config.toml
n_layer = 14
d_model = 384
n_head = 6
n_kv_head = 2
head_dim = 64
d_mlp = 1024
vocab_size = 4096
activation = "swiglu"
norm = "rmsnorm"
norm_place = "pre"
norm_eps = 1e-05
positions = "rope"
rope_base = 10000.0
rope_fraction = 1.0
qk_norm = false
attn_scale = 0.125
bias = "none"
tie_embeddings = false
parallel_block = false
init = "normal"
init_std_qkv = 0.0316
init_std_o = 0.0
init_std_up = 0.0316
init_std_down = 0.0
optimizer = "muon_variant"
lr = 0.0172
lr_mult_o = 3.0
beta1 = 0.95
lr_head = 0.00936
warmup_steps = 200
schedule = "wsd"
decay_fraction = 0.854
decay_shape = "linear"
final_lr_fraction = 0.02
batch_tokens = 131072
seq_len = 512
doc_mask = true
train_tokens = 1053000000
steps = 8034
dataset = "wikipedia_en"
Each number is 128 + 32 x the weight over its row's rms, rounded and kept within 0 to 255. Layers, rows and columns count from 0. Numbers have three digits each. The size before them is the row's rms in percent of the matrix's.

# layer 11 attention query, 384x384, rms 0.147, rows 72-139, columns 192-287
107:138174082071106105041103149143146078121062149152139135139091126068173179148106140144134136138075193055136094113162100110110185182178147179126191126122112125099169123134109121139120146111133105114154143166120121185102178112133190130147116139087138119118157175053122111122120124135155131172
109:156102103107105000138179121117154161125144140117140116197128130149129175127071129077105154120119097073072096122117127104124117118144110147112062153123152110096121158153124117092172183163103150086143145155099096071089161083103146116123079155108110135088159136122155118143197182174139119127
108:143120083100148160146137128141217106133128102138159092135145166182061124105149050143095103163165127144082155123146155133121124194092195097117167136155177102095149050145129165185155059131138080150163081107161126114150093140121112166175112140177127109097118126162110140101127134082119149163
120:093093104065117116156082173126110130103114134120117132057145081102141125123201158125148177076132183102053157085120110155123104132098119107145123213132146070085120120105139076130151168177144193126180119129123104143153104059184145134114133165094122098093098134072097121161117178207202148232
112:137117128150140101115114123117171094145110164068119174150119132194105129080111170199153122107117157059142112100163092118126162141106179144118170140183092187082109130077143136177117203138128114099140150099113132061167089092219110167117190029095147127098135197160127114170153100105110150150
123:116134113124124160135155128152126111173154179086152202132180121079116126135127175131156153099134121145105117116117108147149133143055069165163126111167070063126107151140172108150208110138118118133144145081117155103152158048194127125116159152108123143146082076108135114124145191125180158127
115:215092075089154127116147132141119146132097120167089210157191090092168123101111113141127132109123115094074090101076039125157127158121125140105145117152109134109089198051151079137192138131132165114108119107129143078140138136177157114100148141097133146132088151111142114136154144077174134143
119:123088118119108083114153143167111177106134056160127145117190095062130121140150151102104127098130148224133080145111146179132181101144098114145120097122142153114077114122137088099152106077138147167103144132163093095131107129165085114081101152094142144105093082127117119107117186090115102074
096:129121163108095085143125129095129108128156106115181129076083156110160129081146124187161163061118134126073101089097202105157108119143157124117129130087150130126131122155134109169102129177199182075171105124133128147126052113120135132102101150111104081111127129146116134132165101207115174126
119:104155179145158093064066104178170147169134145111143088138091125130116178101099080105163183153142109125085187108140114103102148155126109115081137105166193093152114112161137107117084120116093096110138119140117111111096161154124183131166162154147160089130113189098136154110079136170141132152
091:121113164064083109157154110119084126151130097112145139107181150100093128058094144196144131144162107145164111127056153120141080132176125087127127119156150052093057064190184102199107144119183208183054147111101141108069134155154063147129089175046108143087103133143121141160077136153143122129
095:109093043091124141184110082168108143092138065122133069164108147152137124175205148153101145079111099119177132069119126125114152142142153163113109157144160160132141137099178125064107148080158175139167090110101099171106094119124154067145115118157130169170133132109129114145181137115135098108
088:138171126167155107126154157115140106107119138142169157099196120151121105139100181107196098122115164174102106146199164147177122144081112141107084143088090153137118102112110140149106153060111109144196178102161086141122123109180123128117119083152128119147114133069128146120129144160170126032
091:130104181111088123119172107110094103087138179120075173116094118134128070107137124152135088115132113106109112144168136088085113130103111102185154115150092179132148176131128144108136147161089126102085138115127167160153192109119074119101134161125130160132190108176125132151136127150114124131
096:130127082076147132162075187116093152135167171188159135092156169132144148124126144128135119113081150053106143104139099152163127078179117095174117111137129072181160158136117053145177112160038167100087139142122168095128155083130186094099192096171146108133070104067121117132112157139134124157
090:097168131074074156181084090122117139146110179098128166101112066132154156166089130136176113113111144074142131166116097186101133179108153082123123138218113110107120115160188124164110097163134152096137117153100106169144153116080122216123116121132175106114055112129101145163146159152156090186
088:165202140191108134116128113161137118089162148110173078103121158108135121120072168143177068159085114206110112093166140110168119102125157127160052100121145124138145156113083132067138123109108130128124187149145074140086098102169138128143109106124071106160151134094124124145135110120131196123
097:103100120117138155178141144137104149093071136180121175170180154050157134137116144132103088139135139108092193133106088051150086155114114142087125190159195141083093120104148100118141142123173141169149143118161121110120121129117117133115135185055118130163145090149138118158110099170160129119
093:071112148128099165191119146151108123176149127091096182156114178081127133177140127129144111149149094000101065116070109097104065136116170100157105113181123148130120160154081124125094112172149183128099154098126093111201136108133132154115141129130157187220117076146134143142130158134146147150
090:173151173198129141118163161128160112084133128116123139065123140105112124069100085155146159118157049151137153189064109122157101151127123087143146110130130101081121102165104100132145114064124134114143178105110175120108093091097081114178147146144121151118138158136122115156065117140087098136
084:114140106075124104090144201146122131176107102158168127090113147218151155069143189130116189159116094169114127129094088089109135123189086143090086118106114072111116111143140137104119170109136133128147155165128063159131125132118180092187113112114118064143112111139098131120198143153124175122
093:136138083098147128109148140112155108111120129152114118153116094129101100160082100122144102143116142110167150110169178136200143143165112184073100124092144122139146150095082176140092134061100125101112168152105110116068083125180126064108133123095116134139122118107156153100079108148143097119
090:133142091180122144074148217124083136100063071165088167064146139111128090112126084125149108154128090148149109116142085114139148162150178102181181060125177172137138120130105129088171143127124129110125135123164099166100130114150138063179096128138157173120090138092139128164116113085098163129
081:132184184161158111113110104127093137107129157115182142114139139132156101127154070148093103167177118157072170123085093099118186122137153080170173162188143083111052107149187121070108092183151146119071124176176128122042103126109099111138125148186157169147128143090117149167115082163127182155
095:118157085147091144165089105071205141129161095127132102074137066130144154135119152070138146157122141177121150133067154113122106101118091075148137128113077080137140097125087144103171095127169133133138108120177089072126144148104136141165092120148091152146146147141133126096200166093119146087
089:129112098125143118092182148135092162198143137092208117111121162083132173184066110134145181169133153055116101187156114111179112119127156128111129099177154093100144126186132120109134170172113124171135104170096169154091159116178161144204085116147085117136133137122112125150129129112116113143
092:120143131194125137142060165139178148144143098100139150125119076113116086096135114148162123110111101077158107117152164107107105162093119108102189122140126104103157087150137162087080130136135117102130110079171110124124093191122149135151166165116121100125144154118119140143123121093128126113
092:156118171173120118168135120151121143122154094164109162115200083175078157157141158116159117181138132102135124100128163179126195055206107141182071122067095133169118151143124176110125130123161109091043078167101126054190174125134096128098154064130120159113145128114140129096206172179090145081
099:109110123094103084162155137097079141146067133184085128109086115143152141151098185133086181179115120081110107128121150120152138119164124103168053180136067176144176206103083162151108150131133158112092102166079056152107229121150150175118145112107146184106117122157119140100108156213121103108
094:177108154137172121094209106122194120055089134111117197122087140156139157145135137140142124150098067153172157119104092147091167132117109188100165118123161041146117102083128136130130098094153096102160117049175184128109067179080141087143120082145164134133119149144105131124092127084182162180
114:117147139148146183208157118163135154149088104125128192074184115128116104087095135114119125108129103117133149120137156135172090051183071112151087112112148128177108158076103147092157092110111144106113096116088147126102120109115142096056172130115094149132135048146154126098159141172109128130
109:115168123132134163095133193118131127141055194151146147111108067067144142086109175123137121176042180084085118130079067141139127181076111081093115158228131113086084132109137145171172123145158176077155123079126162118167136064175162164113098123139103127210121216131108107135163172160193133190
119:122071182134129108132168167140162144104153122109074073096167113136127119091136108076091090075155132054131131126122105125113120166135164138157176163138173091145160082128121117117148171140095125115105143120124183079135046129068126122119162116173048158139139136082160118111222085110179143096
108:133141111074150118096118174128128084094073197131136201045193133116172147090190159167191141138131167124116116125131149172138148105080137126104144185155133113120110151114136106176161097141185150146121113102125123138132082120151130161015162084100179200087125193111116125105173116100126139151
136:149136133087103121105158149127205127055122015107095146156112169146109122109140139142148153186184039191165144137151125095178125110164106121093097097064123132158116140128057192088109086085137098161104129141139092112123130160150124109149117140123133081096131140176134136117106150098112123093
124:174127094206119119116151145161170124117106099100120117081078145134106145130086112168170096168174115158147169129150119128161138113146222140112140169130193099154145119142125083124106144096137118126139170093143129140201069168162123103155110102085167136151098100147109123138145083077156116124
112:097121093114101160149135122180155161095059086108077124086118156170162130140129132123134090183182147110096121132121079084182146114145146114111122087103126098136107170072160185065131126011079114155089124131126110160106139121117135047181116125096129124172117149132133132075107088154183159122
121:100158124182115177116121152152124134117053193139071121135109112174153157122148076169149091135113153144088142101178097188067166144180158156106174156159143121131171087135131124121113135123087111103121181139101126139117118157096147155124119124132152148082097171102123124140139111172171088175
115:143125124105152146134069167117151109150145196108151136111113130136151142130189123203116121136160202166102165138115137155120090097131159144115119161173175116119122118131127120114093133169096123089108116159155120112197120122104186167110179131135138106100101140088109136166134148144169114156
109:133104052130108147158129100132104131083106115141092178087137176116117145161178151137099115122175168107101055096102141123170139160141136193102094163208105099123168135122136089178172120106100152138140149135091119132174138104167109114123206145157140192141054079118131115086166107159190126157
109:077119172129135168161096065126123125071131113151127133089135118056156121202181128076105158103111103048163099115121120081136165170141105102175128101138151169148135098089156118145145130131151101172173156138146137127125100123129117147146129097109147101106197111104139136212095133114097119096
097:174145122089114178175155143150127113098195183173103154147121197121108136118189089139113083126137140211154116124134151113166063137116072099089067098103134139169114108138143177104125072127147082123158077146129082112120116161154104123110116156122148088103128137177146107107132130085148206065
117:114149113129138169171118100133136133126127173073151082076069122168098150122186146176173177097124193120105168128129155153077137110116194160107101163139133112113117102149136120127131168127134107102164135092117102096102109130155162148150104156117104090044183170071111122058155105199164164111
099:148112123134139134073111182115140098099132155131065197150143110107141130158117174168126161159145191152109106141133143097127073160101115073063101102125127143144121067101105197101132119162148086123113117108055149118084183171142138126102118096174200106109164195131165131085143147146160141119
102:148157102146124131202163146144132175108072132153131180108142157125135091111117129118130118109147075156102142135161145147097125142164137143100139119115203116169158134118155115069128182132111113081089120144138104067102081139129164164102151094130068122158077090146146134155196066124166101090
096:099112098128123156099157143141111131085100139124137083182091123173137107129159149152093114153106199241152154150108131150080136149148129099154037148172112117063204119096139167106144126142144126082131181152106149075126127101165153103130115148163128099125153163103149126165156094117164062105
097:113140075145149156135086113120104176092122121150069171161131125139124116098140126091165145185168158107123143102129143178142140099132140064148151158069112131042123144133152125053131138164065099131102159143100105121112138168216112093167149116146160155132145066130094145180198088154146121136
092:115171208063138138166117120101114137180105170175048114106120124126120139137178105099155159141078052093162115126167116116130124080194190068152130153115165171143131150112151103133113125125159136124146118204109078155140149169082097187156125118118134100131108178143126160159197156164133115140
102:167109099165086046105161134164114139123113082125144059137093151132130135124151167088095146093119135099139132134102139100145191194109125119111103131124135208098170139124104113137158087072165122122137146109120115112110179151083119103171153151117178161189059075113148104130143191108128106101
084:102109117158113164138115122154122096177163077126161103117104123164097068137045100162093141154120162116174176075122147119114153153086147147155162147097143120230094082103124188141157149121110148100141124103152169105068157123142131175125122096179128092076119123129149122123152113099169141134
087:134134127084129166142221085129135110139119092108107172139192179074105084066166115088132177122098142164191087122064169104101128103132127129164136085084127135080111115116170099168178196129163117117121130087153152093085110126095113159115099166065078125120121105122105100130148156151164108135
093:112167205122099154119088123136106169127158131190096089125082120090122110086164073132121131115048176093163112094128129150128181162165120117163162124220084120129141051112132153108153087104185106110187145117129180151137171118152070126135131172114116151140109160093102100152137113156080133168
097:137131125149132104087122141115098074164165146109112189129091145136148131134088127176107127147130128025147090101138175061139084111115079125121127123122146136057089101132141124209134146120109120103087147081125084137142140138120145142083143136107113148112081181145113085130079175202107106074
101:150107141120148114182149099124112182096171172113183143155145134120100132138110134151128103059159152115108099128114141136183092147113133143052148141164133127072093104152183141085083131198117133136163086129131140075195098152191076099132135105108089125167165154061120114149201116124120111138
094:118179138157112149068226138184085104170147143122116117160151196078136109154114088082113132167141153078114121162149147061110107194126126111137149123161157141060184159115150084109150114145157135143158145148155108136139143085136184123177146099197190086104133130145128122118107138162179144050
086:198158104092123141161181137114063099091183220106152165103160155138147131102116092131130138080080136092064158157092145120107121110186112155119108087159080107138152135154131093154130106171157189115124104164123109129084141077101143115033140171192124092100149116145120115121118098137107096105
064:098086192156142180118148175112129166172087118090150111147142180121112142136078116111170147113110018124074105185125157094128151085090119136140115124169125108066032154123149119081182127147090150085121136158112136165137124114170100026084127126091141170114146133117141120121131110097121124129
060:143166174150150085067164148106178165121179183148099171148146190109138179079057167113161113139121114180172122104118056094082153120144143078126115124080141063165143148156164111120142158117136098161112115142110158074151100133103140167115073120117134143109096050151135138155112175183087126074
056:115121227096104103157160152141127152197174099166168169101100083149160138081133156119112158117172121113123099090188076102129130113171122097078156121185174164101160154159116101120146093122216139125089148147139140208159134094069074159148070161156106147136160122170126133120073113183169173180
067:127116027075160178145157043161083115091141157158149167100110133102086106174133137141136155096110148176133159103117078187129159130145139088140122139090133123147129113112104160150101113088121136107062081134205126116121112135089146122097184181191127087080110126154119131072107107101167117113
057:144051162140132139150139095120075086065155210151128179155132158090139159111141152115120087163144164146074085131098047151153109122196148094085136133137151084118148200155166111123111125127099129141113139195112116132159145152088103124104136133129153068113126157115120147051086131175126174128
061:130174158118096144095142149095186088131128087056164083103126131151123121109114089164146090159072083097149047152071168149081119176111064226124145089095122183064159103136135105133162134114147126075163147167132149164157121127127116142171080118078125116138146124096125129164168095150155117145
063:136095118144129087216146084132073136049078113127089156058085106160152144142125103157160111075164140174110181129062085146136117127117110097144090113142094065128137180116113128153123083153148160133118106125141123116123143169089103103065175135164122118083108141121131125101153175110055092095
064:098158209084166153111163122090130052129172128137128144115111108158125142092044092134126149144095046177127094120158128149088141148135102135147136058123134148157133126122143191126142146167146165119184135089135161112141130096152143073154160128146172129083156123098121148146122159152150136118
069:142066079134097093136135143171118150158137195125151189090127117156132106116130120114146126130105204157133134151137108151155176053153174049121133142103123150122141149076131104090064161140103117132130153165142073083107118134105152117101098124143165082106102104115135110132097135123152081115
068:184064057158117143127131069135147127049101106097104140135105098112119174159126111100162090139141118139107138066098070147142174153190094112151103123177176124135167112128152125171128113085144120080075116081183143094158124178154131143136151171090090124116139127154102114103091124096136109119
064:152095161133115129054128220108159145151099093108132081133154186140134164141203064094119100119158118139150147096087132087157181147116131148101177118144142142104192079136104112122179090096108086141114173099126136124133096151151123128120093128110130173108066151131128117097185081117122139207
073:065162088132144125135090162134156106186191155140126090190133204140101152097220152173141174119149113216149136134132081113152130106118129110141120131095123133141145115172125096133095133101157134159076155184133164110063098141139162154156103116121101179084135101091111127118158166152174139127